Part of a small language model's weights: no biases in attention or MLP.
Each number is 200 + 30 x the weight over its row's rms, rounded and kept within 0 to 999. Layers, rows and columns count from 0. The size before them is the row's rms in percent of the matrix's.

# layer 8 attention output, 192x192, rms 0.0823, rows 107-143, columns 0-191
098,171,181,163,174,216,201,220,148,199,242,230,214,150,190,182,217,239,178,181,190,209,180,245,168,194,200,190,211,183,223,217,266,171,139,182,248,185,181,210,208,172,253,175,199,202,199,217,185,209,230,158,226,223,176,168,181,226,224,209,204,193,179,154,234,178,217,206,212,197,169,206,214,185,222,218,190,216,210,196,196,254,193,198,240,175,185,165,281,179,192,184,186,205,179,142,199,242,233,183,218,129,194,184,220,226,207,116,213,192,209,183,219,226,201,244,237,177,156,241,239,217,164,219,214,141,288,201,214,240,216,199,195,179,151,219,153,150,138,170,165,218,247,167,200,247,214,205,238,227,151,240,203,172,228,240,182,206,213,180,167,160,205,196,211,184,155,213,147,155,191,171,179,205,171,132,205,195,182,174,195,225,173,194,201,154,146,158,204,160,215,219,166
096,187,171,187,230,209,195,241,213,149,217,175,171,161,166,183,170,198,209,174,189,149,198,215,221,237,206,195,221,148,197,177,206,231,200,177,189,185,212,214,216,227,165,203,207,189,230,195,148,198,186,190,225,127,214,239,194,220,207,219,205,235,161,207,188,165,163,220,203,169,188,178,219,176,162,223,233,195,201,181,203,186,209,177,200,185,249,215,208,158,184,251,234,178,202,203,214,240,200,209,201,180,221,167,268,219,216,150,178,174,143,240,262,205,263,167,214,163,168,220,229,246,130,192,247,222,163,157,195,181,222,165,201,207,213,233,204,224,127,190,162,255,244,246,166,255,218,192,243,240,155,164,214,165,197,217,227,202,191,207,204,198,138,183,189,177,170,196,209,208,205,237,207,245,210,224,213,220,233,198,214,249,194,228,165,250,246,168,158,273,236,244,129
117,197,175,191,217,221,223,215,190,184,214,195,197,184,190,216,172,229,194,218,238,235,206,202,184,162,202,162,221,191,250,209,192,190,207,204,207,209,179,185,212,198,192,234,167,204,233,204,216,169,223,183,180,178,186,192,209,197,181,249,225,216,206,193,211,195,206,169,168,237,176,204,201,176,212,195,190,208,253,169,230,199,224,209,156,225,179,209,211,226,170,195,192,163,204,198,186,211,198,194,193,200,192,135,146,211,165,199,176,175,193,238,220,252,185,203,155,205,150,211,191,186,225,266,175,162,219,229,150,206,237,222,277,193,240,213,115,217,173,156,273,205,203,213,199,185,158,169,217,236,175,146,150,208,291,161,172,217,195,148,212,230,217,212,195,225,218,154,274,223,168,188,154,181,217,228,168,187,146,182,151,169,135,232,220,223,193,162,262,251,151,302,205
102,230,160,200,219,209,203,197,236,161,179,235,173,160,179,216,179,199,178,151,189,235,190,171,179,184,250,157,164,191,226,181,221,216,162,178,213,178,195,201,208,224,202,216,220,191,168,240,240,190,178,153,209,180,242,210,196,214,215,172,206,181,190,247,189,234,159,207,164,217,246,220,225,238,213,223,208,199,243,230,219,169,204,227,176,206,223,202,157,203,176,251,190,197,213,167,180,234,230,208,241,156,213,206,186,200,112,218,207,248,119,244,184,169,171,162,221,253,187,198,283,171,226,195,157,192,212,202,180,232,184,252,182,206,228,198,176,188,199,205,144,232,262,247,183,208,270,209,188,245,200,188,210,152,180,160,234,250,138,270,223,156,177,181,167,231,220,187,127,167,142,179,205,209,198,240,224,204,221,180,176,239,158,215,201,203,185,216,205,193,223,176,204
101,191,184,205,215,194,170,199,178,241,198,221,269,166,180,191,185,159,195,221,238,195,221,253,238,128,200,236,208,244,201,208,193,174,169,218,182,167,194,167,187,204,220,189,214,174,189,173,221,169,192,201,189,198,199,217,228,178,200,199,175,212,225,210,212,191,215,187,225,187,177,199,240,229,234,233,215,190,169,215,220,215,179,229,241,172,208,209,234,219,214,162,198,186,198,183,208,201,232,150,225,155,149,188,191,284,227,153,193,223,168,265,158,183,253,256,223,171,160,227,260,210,188,187,195,148,269,211,148,230,185,173,200,221,212,207,223,237,174,183,191,251,262,206,270,245,182,172,201,191,195,174,204,146,195,201,182,269,158,213,189,196,168,230,282,188,218,202,192,199,179,147,206,203,200,203,186,204,186,177,189,140,196,199,248,142,205,237,206,141,270,203,145
095,204,198,229,215,235,148,164,182,227,212,219,246,199,206,202,200,175,229,201,205,201,213,204,201,156,105,210,175,245,167,180,208,218,198,230,187,118,223,205,209,263,189,238,236,238,217,207,228,181,237,171,210,238,188,238,224,186,201,174,185,211,220,241,228,234,236,169,231,222,204,193,184,194,203,225,218,200,209,280,179,181,207,166,209,200,153,205,225,161,220,198,169,179,219,200,181,141,182,170,216,283,190,195,159,207,210,187,204,191,126,212,216,199,195,158,167,191,217,248,244,121,156,266,159,188,149,181,234,153,185,105,195,207,219,242,216,214,194,228,240,191,156,163,199,195,218,210,203,241,236,165,239,200,205,161,209,176,206,198,258,176,193,253,227,187,237,208,182,177,215,195,224,161,157,209,192,192,207,232,220,198,237,176,154,217,188,190,220,206,193,184,206
100,205,157,189,247,231,196,177,233,191,164,189,197,220,185,201,184,224,160,185,195,195,175,230,190,226,197,192,200,216,210,215,240,233,167,166,226,113,209,205,179,206,209,150,196,195,268,149,210,222,165,160,228,205,146,205,187,214,188,217,178,194,180,215,198,128,196,219,211,172,215,221,191,216,235,215,172,189,208,225,127,198,136,184,200,246,222,166,226,194,191,133,201,145,170,190,165,207,253,173,198,203,153,147,198,239,221,150,204,205,192,210,151,176,230,173,253,173,127,258,219,253,163,180,222,170,189,190,198,200,175,243,182,163,235,226,207,199,190,178,154,228,219,210,272,206,161,191,207,248,205,219,222,166,202,173,201,219,143,201,168,152,209,183,224,207,146,185,174,175,176,199,207,184,182,223,164,233,204,182,204,218,163,196,214,200,201,160,155,139,275,191,175
100,147,170,193,159,197,231,267,230,145,214,227,211,209,182,176,198,233,201,210,210,150,171,223,181,177,185,187,226,192,193,237,231,187,214,180,185,173,169,222,229,179,229,182,162,180,227,215,186,179,176,182,248,153,193,203,160,207,197,244,195,217,227,185,217,177,223,232,213,178,184,185,229,137,206,203,168,267,202,163,209,218,190,167,211,173,180,186,237,243,200,184,190,212,175,187,192,207,226,209,216,198,225,174,248,171,175,170,180,174,281,225,154,249,181,171,221,197,162,187,150,239,146,208,127,232,277,228,199,168,221,172,257,178,189,233,134,188,177,164,247,179,177,205,197,186,200,236,167,212,206,248,208,245,169,197,236,196,169,172,209,224,242,106,223,205,206,220,233,238,225,193,218,234,197,198,174,135,178,165,216,162,180,162,169,202,175,194,236,219,222,243,208
108,185,179,303,156,196,181,160,184,214,222,206,220,220,270,207,194,160,224,220,252,232,153,190,177,207,176,189,230,245,197,134,179,197,216,257,170,192,214,243,141,216,169,220,171,183,232,251,187,223,189,238,202,258,194,242,208,183,189,176,204,183,204,178,202,256,216,164,184,258,231,186,169,168,211,201,200,187,180,175,222,199,177,141,226,188,203,236,195,205,236,229,147,221,191,262,244,191,146,188,194,249,194,200,193,207,185,141,186,232,195,225,238,235,190,158,191,174,159,197,205,203,230,235,230,181,184,196,193,192,231,143,221,184,243,203,184,156,223,153,175,226,183,133,204,192,190,197,189,248,196,163,243,201,212,205,173,170,172,174,224,185,201,241,234,185,163,175,162,211,240,173,171,196,226,182,235,188,228,199,188,202,176,225,229,204,201,139,166,239,154,258,216
100,196,154,250,188,191,202,204,202,185,175,207,247,194,239,189,176,125,220,192,265,180,183,207,159,219,180,189,216,230,202,211,188,203,212,207,162,167,221,186,178,229,159,234,219,138,177,161,228,196,175,179,268,219,180,172,206,171,190,180,219,192,227,245,224,179,201,219,194,224,204,194,202,192,223,152,210,165,178,179,158,193,260,220,184,214,208,255,145,240,175,176,173,239,206,232,207,222,256,160,202,196,174,247,187,204,195,219,192,196,196,194,208,189,182,189,207,208,238,208,242,169,215,185,151,146,238,184,262,211,153,149,216,236,173,159,183,174,185,209,226,184,228,238,157,230,261,181,212,177,168,190,155,217,202,181,165,166,210,158,226,159,189,224,172,222,193,183,119,185,181,204,210,171,225,168,154,225,219,200,183,184,170,156,186,146,179,248,199,124,291,169,199
092,209,156,153,193,244,169,157,197,203,205,247,194,218,238,198,160,202,197,184,200,190,256,206,209,138,180,174,199,203,234,167,262,209,149,193,170,192,153,172,181,145,219,197,208,237,128,164,221,217,249,190,212,212,157,221,222,240,236,208,239,184,226,236,215,249,209,154,151,216,170,207,228,178,216,226,202,191,198,210,187,265,193,186,214,219,173,170,172,186,184,223,209,211,197,153,201,197,273,212,246,220,230,228,195,184,209,165,216,154,242,188,172,166,231,173,192,197,134,194,204,143,229,201,221,155,194,165,159,239,214,231,221,213,160,183,171,227,144,223,214,211,203,226,180,226,234,224,179,229,208,167,146,190,195,157,149,210,212,185,154,197,216,188,171,238,226,178,150,177,195,261,195,131,174,197,175,191,222,167,189,206,192,191,211,154,202,192,189,135,245,213,253
097,230,213,174,199,216,207,164,234,198,181,184,226,250,268,267,195,204,198,223,233,242,218,192,176,241,231,140,220,151,193,193,187,233,187,195,168,231,202,214,187,215,185,176,183,188,272,210,234,237,208,214,176,197,170,217,200,193,204,197,210,253,189,174,222,203,211,207,163,232,154,203,160,207,168,167,207,197,199,193,195,262,235,215,170,248,158,195,201,216,208,213,184,192,230,166,187,237,226,211,191,130,234,191,176,229,188,211,227,226,196,232,253,191,233,205,153,278,250,200,143,246,229,206,215,152,218,198,197,187,241,172,205,175,226,191,181,232,158,181,192,182,194,216,179,229,191,195,288,199,215,165,163,212,200,269,187,243,233,141,230,163,189,237,197,222,229,204,198,214,168,165,167,199,161,197,156,235,250,231,233,235,188,208,212,255,280,183,177,190,203,161,231
111,163,216,223,221,196,222,236,203,189,214,226,220,181,190,184,194,161,211,199,246,240,257,213,223,173,162,179,223,243,223,212,197,185,181,184,205,152,175,201,233,247,224,228,169,173,238,211,221,168,212,208,167,193,215,217,184,213,171,215,203,172,227,232,213,148,180,222,189,202,180,208,178,147,246,164,202,160,154,177,213,173,218,228,174,248,213,191,209,154,185,156,156,124,233,160,210,158,178,201,180,193,193,192,176,169,177,221,240,216,198,168,207,227,203,240,195,161,205,223,223,193,139,233,127,207,175,217,181,201,170,187,181,220,242,253,151,194,193,160,212,140,217,147,176,158,151,241,253,207,173,189,191,191,210,139,193,253,168,239,221,246,223,213,180,155,171,196,235,228,210,186,247,234,117,210,213,216,164,159,222,153,225,215,148,218,237,203,241,214,217,235,163
095,184,181,179,196,207,205,204,251,153,197,214,195,171,181,225,152,253,151,186,199,160,186,180,204,188,232,195,171,220,245,228,184,228,191,167,194,208,172,204,247,167,230,213,206,201,198,221,200,171,169,188,190,198,233,205,199,211,212,209,223,210,177,245,149,154,202,181,248,196,201,216,216,182,175,255,201,221,235,194,230,219,183,233,168,211,154,179,202,157,163,257,247,186,183,154,174,216,226,248,221,188,180,157,224,208,156,197,217,301,225,188,200,142,180,194,206,196,237,223,197,183,159,199,177,209,181,168,283,185,166,201,178,187,184,150,235,157,219,216,215,176,189,119,214,244,217,238,172,234,167,221,263,196,169,211,209,165,202,295,184,229,164,178,215,139,161,215,162,239,254,190,175,221,197,213,182,177,209,216,189,190,213,195,129,180,187,220,188,218,255,193,172
099,220,227,191,155,213,213,193,205,189,198,176,178,173,228,179,253,197,217,145,188,230,176,197,182,194,114,215,242,193,145,257,163,222,229,212,211,96,218,179,228,179,165,201,175,255,204,205,206,202,193,210,204,214,207,218,181,211,240,245,221,236,225,246,213,242,226,204,213,203,162,171,212,183,212,252,130,191,233,215,202,198,246,155,169,191,165,222,222,186,182,148,168,180,168,190,202,212,290,211,159,167,173,202,146,231,210,174,223,203,182,228,199,191,212,185,194,231,166,255,245,233,227,176,178,205,180,189,167,230,215,155,231,199,220,204,162,230,221,169,223,229,180,262,176,220,175,198,150,237,225,166,193,187,226,175,180,236,191,184,230,180,223,207,184,220,220,166,248,162,153,156,152,211,194,196,206,185,169,188,184,186,146,171,212,221,196,180,208,221,191,183,286
106,247,226,194,187,197,214,194,206,255,190,236,202,195,251,181,174,187,190,232,227,228,197,179,163,213,175,176,228,176,202,209,210,127,207,200,177,231,196,155,259,241,164,214,237,200,218,209,207,182,222,175,173,184,166,194,175,201,197,219,197,227,233,174,181,214,158,132,178,189,164,187,170,198,190,160,215,223,239,207,204,188,226,209,183,181,220,213,186,185,155,161,193,224,248,196,240,229,122,203,130,206,173,176,194,194,189,163,149,208,169,195,168,243,276,180,178,158,158,182,222,141,203,193,197,209,128,211,169,204,188,249,173,132,204,212,178,185,229,187,178,238,208,210,186,203,202,195,237,241,210,174,191,165,206,143,185,213,209,286,217,205,188,215,165,191,188,187,273,167,186,261,130,231,188,209,178,176,197,154,239,157,182,254,241,218,236,175,181,233,178,207,196
095,179,187,219,192,232,190,171,201,208,193,175,205,215,184,177,167,199,194,216,203,187,175,158,258,179,206,185,203,177,155,215,229,219,178,184,170,182,224,206,189,195,185,238,172,174,252,201,221,170,195,195,226,153,192,218,193,184,224,200,173,268,222,228,211,209,191,230,192,192,174,208,181,172,258,260,171,207,185,209,230,213,210,161,204,179,225,230,213,203,189,179,247,259,168,239,196,228,173,147,213,200,226,191,248,211,186,253,212,168,189,208,143,245,168,212,169,243,207,201,157,187,239,204,175,153,244,221,219,195,171,142,159,202,140,186,204,216,177,151,248,154,244,241,181,171,173,183,197,162,168,191,181,298,219,222,131,247,201,160,174,164,169,131,202,182,183,240,225,196,230,181,183,189,211,208,156,252,177,220,201,197,224,174,238,238,188,119,225,219,161,173,246
107,165,225,228,171,206,200,222,203,176,203,181,212,190,216,200,213,157,242,202,237,183,201,231,171,260,197,241,224,210,226,238,157,164,237,201,209,191,239,160,249,180,202,231,187,201,206,192,199,149,146,244,195,186,222,174,183,165,188,220,240,171,179,203,169,162,235,161,244,207,190,168,202,226,184,206,208,189,208,164,179,175,230,179,185,193,199,217,185,173,222,217,179,143,225,232,163,185,188,184,255,231,232,190,194,190,167,191,172,229,193,186,169,200,230,200,239,186,213,210,191,177,295,212,165,185,241,161,234,250,231,220,224,172,207,244,151,232,230,179,203,254,218,231,188,159,237,207,167,178,213,221,197,162,238,144,178,190,201,194,197,130,291,206,221,235,216,164,174,168,164,181,148,143,199,229,142,243,160,183,214,233,152,159,183,177,231,257,187,187,177,233,155
093,176,240,203,171,209,173,166,239,164,193,162,210,186,180,156,279,210,231,155,154,191,201,182,208,173,187,236,173,233,189,208,189,217,209,188,257,121,224,182,217,217,229,200,192,211,223,184,193,232,185,225,170,247,170,192,177,206,222,192,222,183,235,230,235,212,223,191,185,175,161,199,158,209,239,216,180,148,153,257,115,170,198,153,239,252,169,184,223,199,264,183,183,175,198,183,196,134,249,169,256,271,200,206,175,196,213,215,230,163,180,167,179,250,215,191,188,244,194,184,172,194,245,272,192,182,187,230,240,184,198,242,197,227,207,222,198,183,247,194,256,206,218,218,242,179,171,213,221,183,223,202,178,195,222,177,148,231,157,167,150,175,231,207,211,168,219,207,154,199,175,180,197,185,224,196,161,191,193,211,171,161,228,180,198,164,209,142,230,194,179,184,239
085,199,188,206,268,199,237,218,198,204,194,223,183,161,193,196,190,167,227,191,209,250,184,245,241,181,236,170,194,244,241,144,199,276,217,195,205,178,186,169,211,255,172,200,181,213,168,244,190,193,181,192,192,180,207,227,167,210,166,224,179,168,235,210,125,200,183,193,186,257,198,183,179,213,204,184,185,145,206,200,216,197,212,198,169,266,203,236,162,267,235,237,211,156,169,206,178,183,154,232,189,244,189,194,210,237,189,175,181,239,179,252,198,161,190,226,209,185,236,213,234,218,183,169,178,260,171,202,249,224,215,208,147,225,249,169,202,202,154,192,181,191,120,184,216,137,274,229,225,195,198,188,221,192,159,214,210,190,161,203,234,179,190,193,227,236,246,222,160,203,203,231,198,269,225,265,190,229,242,184,175,173,232,211,182,189,202,273,204,218,186,219,212
097,192,209,197,227,194,218,197,230,203,202,207,222,209,166,209,216,182,184,170,196,204,193,219,220,163,184,193,195,216,187,163,123,228,214,218,197,189,245,197,185,194,176,177,202,253,159,186,245,196,206,222,246,224,226,175,192,184,185,265,200,208,191,265,212,239,204,223,179,256,195,144,229,206,165,196,207,169,221,228,182,144,221,191,238,213,199,189,146,294,202,169,233,209,182,228,240,160,176,276,182,207,197,216,222,165,222,184,254,219,159,187,163,158,170,205,188,206,225,172,197,200,118,153,223,198,151,162,97,160,211,204,144,193,208,171,200,225,181,227,180,181,257,191,201,217,167,241,201,209,195,214,171,162,157,228,245,202,200,230,221,228,170,159,169,269,188,185,207,231,182,211,210,231,177,213,272,207,183,173,209,192,203,262,194,205,201,164,208,184,237,236,191
107,180,137,217,215,221,267,166,190,195,187,213,196,235,219,219,204,202,184,210,244,218,191,198,193,199,188,193,155,241,158,246,210,199,231,182,176,191,191,252,182,181,199,174,225,200,162,192,207,207,167,216,207,264,218,198,243,217,172,228,180,126,201,243,230,228,248,175,250,228,172,212,222,195,223,190,171,188,187,186,215,197,180,204,230,193,241,176,149,232,197,200,208,216,154,210,187,243,287,201,167,212,180,206,181,234,252,160,221,223,172,163,161,218,216,191,144,246,198,203,183,181,237,196,211,210,201,190,245,205,157,238,214,244,242,167,222,217,265,229,219,247,217,227,149,226,187,212,189,141,170,204,197,221,154,177,148,279,178,203,176,122,206,210,185,189,198,193,157,200,156,174,180,205,161,198,137,233,187,172,215,182,197,166,182,172,233,139,193,215,247,160,190
099,154,179,204,224,190,191,223,177,180,165,183,239,204,143,223,223,172,213,197,205,180,233,244,219,176,195,210,156,236,186,245,199,242,251,163,171,224,251,211,246,203,181,238,227,171,107,162,196,161,190,193,247,207,261,185,221,181,172,227,199,177,190,212,210,192,220,226,243,209,189,174,216,208,174,145,248,213,203,190,171,172,251,232,205,190,230,194,136,235,200,244,222,196,230,197,184,199,240,202,184,182,246,207,201,220,146,223,218,168,165,146,196,163,195,192,220,243,165,193,208,205,142,175,248,223,168,207,140,154,185,212,209,201,212,172,216,216,209,255,184,178,185,160,250,187,234,214,188,225,164,177,181,173,187,239,287,205,196,260,200,210,239,181,184,214,179,214,153,168,217,227,190,217,202,263,215,211,233,162,229,256,230,180,171,215,202,141,184,217,197,153,207
101,170,155,205,202,232,230,198,230,229,173,209,139,220,215,215,130,246,150,196,194,179,215,181,191,194,206,196,207,171,247,189,181,173,176,212,213,211,171,178,188,211,199,179,194,172,241,212,126,178,198,238,215,161,203,207,190,209,204,210,206,202,223,180,175,195,189,142,195,204,206,212,271,228,219,241,209,220,233,181,248,198,156,224,199,170,184,232,268,218,197,154,258,236,189,210,216,228,204,201,216,194,240,153,222,257,150,212,178,238,210,189,171,190,197,218,210,255,196,171,220,214,160,133,239,179,185,159,224,235,184,224,197,224,156,151,221,192,238,269,118,186,243,203,188,202,240,250,211,202,120,189,192,208,155,231,228,234,180,194,189,168,215,202,210,231,182,208,170,158,171,190,149,207,206,208,211,214,234,201,191,218,221,183,165,266,196,138,206,222,189,124,203
092,188,214,213,191,172,165,222,200,191,173,205,173,188,203,204,184,189,220,194,196,219,230,183,183,193,251,242,201,165,261,235,223,227,211,229,228,224,209,168,247,188,205,185,182,215,208,189,181,147,171,223,165,165,239,198,194,184,199,248,196,222,222,221,178,196,216,214,185,179,199,199,173,174,216,196,203,192,194,188,158,241,217,183,248,189,212,162,211,180,205,232,207,171,222,210,194,193,158,234,133,187,121,165,226,207,121,220,185,225,237,236,162,225,221,221,261,179,214,172,205,215,183,229,158,202,154,273,179,195,160,179,181,136,212,190,195,221,245,196,167,224,187,190,248,100,130,200,149,140,216,233,202,192,157,147,159,188,189,226,236,200,232,243,248,213,241,161,212,278,181,225,198,206,188,194,263,211,186,159,219,162,187,218,199,179,192,242,181,165,231,223,194
106,170,267,205,192,203,240,222,196,234,198,179,189,193,229,205,170,165,203,189,177,166,210,170,212,239,210,191,185,171,183,192,197,208,228,259,211,215,233,218,255,212,167,252,228,246,184,231,202,184,165,211,214,206,259,221,169,184,176,190,206,216,230,212,188,181,164,200,254,186,179,180,201,241,146,179,186,233,153,231,174,155,250,214,155,144,186,247,168,230,186,233,263,180,204,228,191,193,195,177,146,200,222,195,221,228,240,186,226,180,218,238,197,187,186,197,212,216,198,202,190,230,192,176,249,225,179,178,160,212,138,175,233,222,222,191,224,143,183,242,154,192,172,250,228,223,240,208,194,205,171,162,207,160,241,233,237,182,154,208,204,186,182,191,208,247,159,245,137,185,254,266,178,225,251,204,202,249,261,246,155,231,154,204,248,176,181,205,179,213,238,168,223
105,208,231,181,214,176,203,235,211,149,193,156,245,199,122,166,309,212,195,196,141,239,255,197,240,179,186,257,169,198,183,232,216,196,233,164,201,208,185,204,262,167,217,187,193,222,182,174,226,237,233,178,185,213,222,204,225,198,208,229,218,158,209,190,218,194,219,173,194,158,171,219,160,186,162,149,207,204,193,189,217,190,243,214,190,290,189,157,177,186,234,205,159,128,222,148,194,202,231,189,219,248,193,202,167,132,213,208,213,217,178,192,223,202,222,163,159,198,219,233,244,169,244,256,169,244,216,197,174,212,239,227,232,199,242,224,181,184,184,228,197,215,164,165,190,220,184,190,207,196,238,225,208,191,246,185,186,212,185,244,183,238,201,188,161,175,210,176,255,184,115,197,241,169,218,179,184,150,176,195,183,223,182,214,165,204,190,202,243,181,178,221,212
111,170,211,221,197,222,213,261,248,203,221,195,189,253,168,193,261,189,187,217,215,159,217,205,253,228,226,159,226,221,174,217,206,221,227,210,178,169,234,224,180,220,186,155,144,210,260,165,238,255,214,214,187,171,204,238,163,151,194,219,192,231,190,220,211,209,174,217,193,145,190,182,234,213,178,167,191,234,174,166,223,196,198,202,235,197,171,237,251,154,184,203,176,200,223,210,191,251,233,181,197,153,169,149,229,236,204,154,195,201,184,141,166,188,176,159,243,162,143,189,195,268,192,197,172,225,165,188,237,188,164,204,130,224,194,205,208,164,237,189,220,286,193,215,172,214,191,218,152,246,183,198,290,206,233,173,205,185,196,269,193,170,194,147,246,182,180,221,220,212,197,243,204,223,206,234,206,186,187,171,218,197,198,177,184,206,171,218,194,255,170,204,167
104,212,200,198,253,158,208,214,194,214,190,198,240,236,195,243,112,183,201,206,230,192,189,179,201,206,253,231,183,209,211,161,168,245,194,186,156,227,154,211,195,204,198,199,211,221,209,197,110,199,193,224,162,160,226,209,254,202,154,233,204,235,169,183,189,169,193,206,198,229,284,212,172,215,157,212,227,206,255,175,235,264,199,219,175,188,225,197,209,209,178,213,214,192,187,223,237,255,169,191,152,191,175,178,206,184,161,271,170,215,229,188,248,221,170,204,246,175,180,167,196,194,209,202,210,266,170,266,160,207,205,205,199,178,201,211,179,208,209,202,174,178,192,180,262,221,200,175,186,193,181,199,208,192,203,142,181,208,215,263,194,215,196,245,189,168,250,224,244,192,197,235,190,178,211,237,204,211,181,228,182,243,191,252,153,204,175,154,174,254,163,227,104
101,191,220,172,221,161,219,193,157,201,208,168,272,180,195,184,211,226,197,227,192,190,165,237,213,192,185,222,161,213,202,163,240,196,191,176,202,223,196,232,143,135,253,161,238,189,176,208,162,229,199,233,200,236,181,195,210,217,188,204,217,230,196,191,191,197,276,211,180,236,197,207,182,189,193,218,174,223,170,194,192,256,164,188,220,221,159,126,187,238,216,227,236,188,189,156,222,201,166,241,199,162,264,179,229,258,157,180,193,213,217,212,198,193,163,152,232,160,174,175,166,200,179,198,255,225,194,167,253,224,248,269,158,184,201,212,232,139,204,199,192,191,181,249,217,206,239,184,199,231,186,272,255,260,168,180,172,178,203,239,165,239,209,176,219,131,225,232,221,157,187,236,235,231,239,186,217,189,207,166,222,208,256,163,170,204,213,217,164,219,186,211,200
101,240,199,180,240,195,231,219,181,190,160,148,217,204,240,192,198,210,137,182,201,232,230,165,173,196,205,219,144,168,190,176,172,242,232,198,213,191,224,157,226,202,192,171,196,237,159,182,142,197,190,255,112,209,216,227,208,199,158,227,204,188,205,197,226,186,223,206,181,213,218,128,170,247,194,229,202,212,180,223,237,205,166,199,205,192,198,186,177,201,194,195,195,158,167,199,232,198,163,251,136,222,166,166,193,153,198,220,202,197,232,259,174,195,169,178,173,202,226,185,182,185,179,223,195,191,216,209,128,193,197,207,207,131,227,143,198,213,193,179,241,179,236,229,199,186,168,236,196,184,238,232,151,226,235,198,217,234,233,246,201,237,195,158,175,231,208,165,237,218,203,216,212,197,220,247,188,183,187,175,176,206,102,258,234,100,229,243,214,208,214,231,229
092,250,228,166,231,161,212,188,217,199,207,210,212,236,234,247,188,220,211,206,220,223,158,183,161,188,205,186,182,203,220,212,192,219,201,219,210,164,198,206,216,194,224,166,198,225,224,222,176,230,175,192,202,221,180,144,188,210,156,260,198,218,154,194,214,194,232,154,211,220,247,180,203,221,205,186,269,219,244,229,173,195,194,222,201,194,164,152,162,209,211,208,201,265,229,171,156,210,161,201,211,197,227,209,218,178,140,226,225,206,156,178,177,160,298,201,230,198,191,215,247,160,195,177,219,202,174,230,204,237,269,189,185,112,177,202,221,225,220,228,183,221,233,185,180,159,213,199,231,241,199,164,173,188,150,208,253,208,185,257,200,129,251,197,190,224,199,228,226,127,165,210,196,187,224,213,155,247,218,181,225,249,196,172,245,227,265,235,168,164,166,165,185
112,242,213,176,193,202,220,202,225,173,220,189,187,169,187,153,212,240,163,201,205,210,219,143,168,231,210,187,200,197,183,201,202,195,210,185,205,221,166,228,226,177,226,212,200,237,221,228,196,221,206,175,155,203,172,202,232,228,235,213,229,162,187,217,188,197,156,221,201,155,156,224,162,239,193,205,219,175,216,212,233,189,208,248,150,205,239,222,177,218,181,193,194,175,195,194,185,172,223,224,125,212,169,222,174,187,176,167,227,203,185,166,185,198,253,187,181,135,201,216,254,184,217,210,149,175,170,179,207,223,120,198,188,186,204,174,133,218,266,205,201,204,218,264,153,170,213,216,245,200,164,191,126,208,220,115,162,241,256,245,218,136,229,218,169,254,178,171,182,211,165,240,189,193,139,201,226,215,213,154,244,145,186,229,240,144,239,229,222,225,201,227,206
108,227,164,158,220,212,288,227,162,184,198,195,168,234,209,244,190,233,215,199,145,198,217,227,177,188,204,238,219,176,272,208,200,212,231,207,213,232,222,231,151,179,163,201,230,163,170,216,156,233,212,217,273,178,240,196,183,249,190,214,178,234,152,165,193,174,192,223,184,165,234,228,214,202,181,155,241,215,203,147,175,265,184,247,196,171,190,209,185,183,204,128,246,205,219,187,182,253,221,174,209,222,132,191,195,203,166,149,188,215,245,192,174,198,230,241,245,223,239,141,210,223,181,163,197,172,214,196,202,226,213,200,229,223,258,152,195,238,159,213,156,233,204,196,218,209,224,206,164,200,169,177,179,141,190,196,176,183,176,194,228,188,211,202,216,171,191,185,149,164,189,263,203,198,188,194,209,209,216,161,184,179,187,228,203,134,139,224,147,183,233,206,174
083,231,239,228,180,185,176,180,159,245,217,153,240,224,220,190,178,178,224,224,195,205,246,170,237,192,158,251,177,248,174,217,208,171,225,219,160,195,226,198,182,203,190,217,227,180,169,200,176,184,174,211,190,197,241,240,236,140,219,186,169,175,206,209,193,192,217,170,238,188,192,194,209,220,184,207,200,243,216,213,225,157,153,230,181,123,184,228,192,150,189,251,234,190,197,227,168,198,206,179,155,224,243,238,245,207,132,202,242,191,178,168,208,212,223,203,170,213,215,230,202,161,237,241,237,167,258,206,203,203,228,284,235,174,203,178,225,200,243,216,209,210,227,228,190,192,193,192,229,187,182,196,194,199,225,162,152,229,186,218,175,104,204,191,189,138,163,221,190,152,184,190,225,182,169,196,138,188,192,194,199,255,180,223,218,154,214,113,189,200,279,207,174
110,219,163,188,199,186,178,184,197,230,189,263,194,236,238,234,252,197,196,173,200,187,175,186,190,169,170,206,173,215,196,186,203,180,185,254,151,196,160,187,201,180,237,191,205,192,174,201,221,222,190,184,217,234,211,205,242,190,226,170,184,185,213,230,195,248,194,154,204,229,238,200,209,232,240,209,194,210,200,225,198,196,213,193,214,182,180,206,200,232,230,177,190,234,175,202,172,171,224,219,229,244,168,223,153,182,201,213,243,272,211,231,197,142,186,200,177,287,233,194,205,162,234,187,181,234,192,222,246,197,176,172,175,225,207,157,275,201,215,214,209,199,186,156,192,213,178,213,188,198,236,140,195,206,144,272,239,171,216,170,243,172,199,212,179,246,253,176,173,195,158,130,162,163,188,195,169,168,256,254,168,227,207,152,173,199,203,262,251,161,250,133,268
116,250,168,180,205,193,245,227,211,161,165,209,233,222,188,218,194,206,195,210,178,196,219,217,230,204,267,207,152,198,195,250,210,211,212,157,206,173,228,217,185,212,184,154,181,185,135,196,168,183,149,179,236,162,237,150,183,196,166,172,185,202,156,191,207,129,198,221,191,149,209,164,218,245,178,162,249,195,167,191,180,223,195,241,203,216,213,210,178,218,196,216,221,190,229,180,216,167,111,220,188,248,264,224,207,178,210,260,190,208,192,216,223,180,183,151,216,206,192,225,184,191,143,201,239,282,175,214,201,183,241,242,213,164,232,223,249,229,193,245,195,179,217,187,256,190,200,177,172,199,211,223,278,196,207,177,220,198,164,260,208,194,145,203,249,133,165,233,216,169,238,192,254,213,200,217,241,170,203,207,177,180,235,256,213,190,184,150,171,193,195,187,203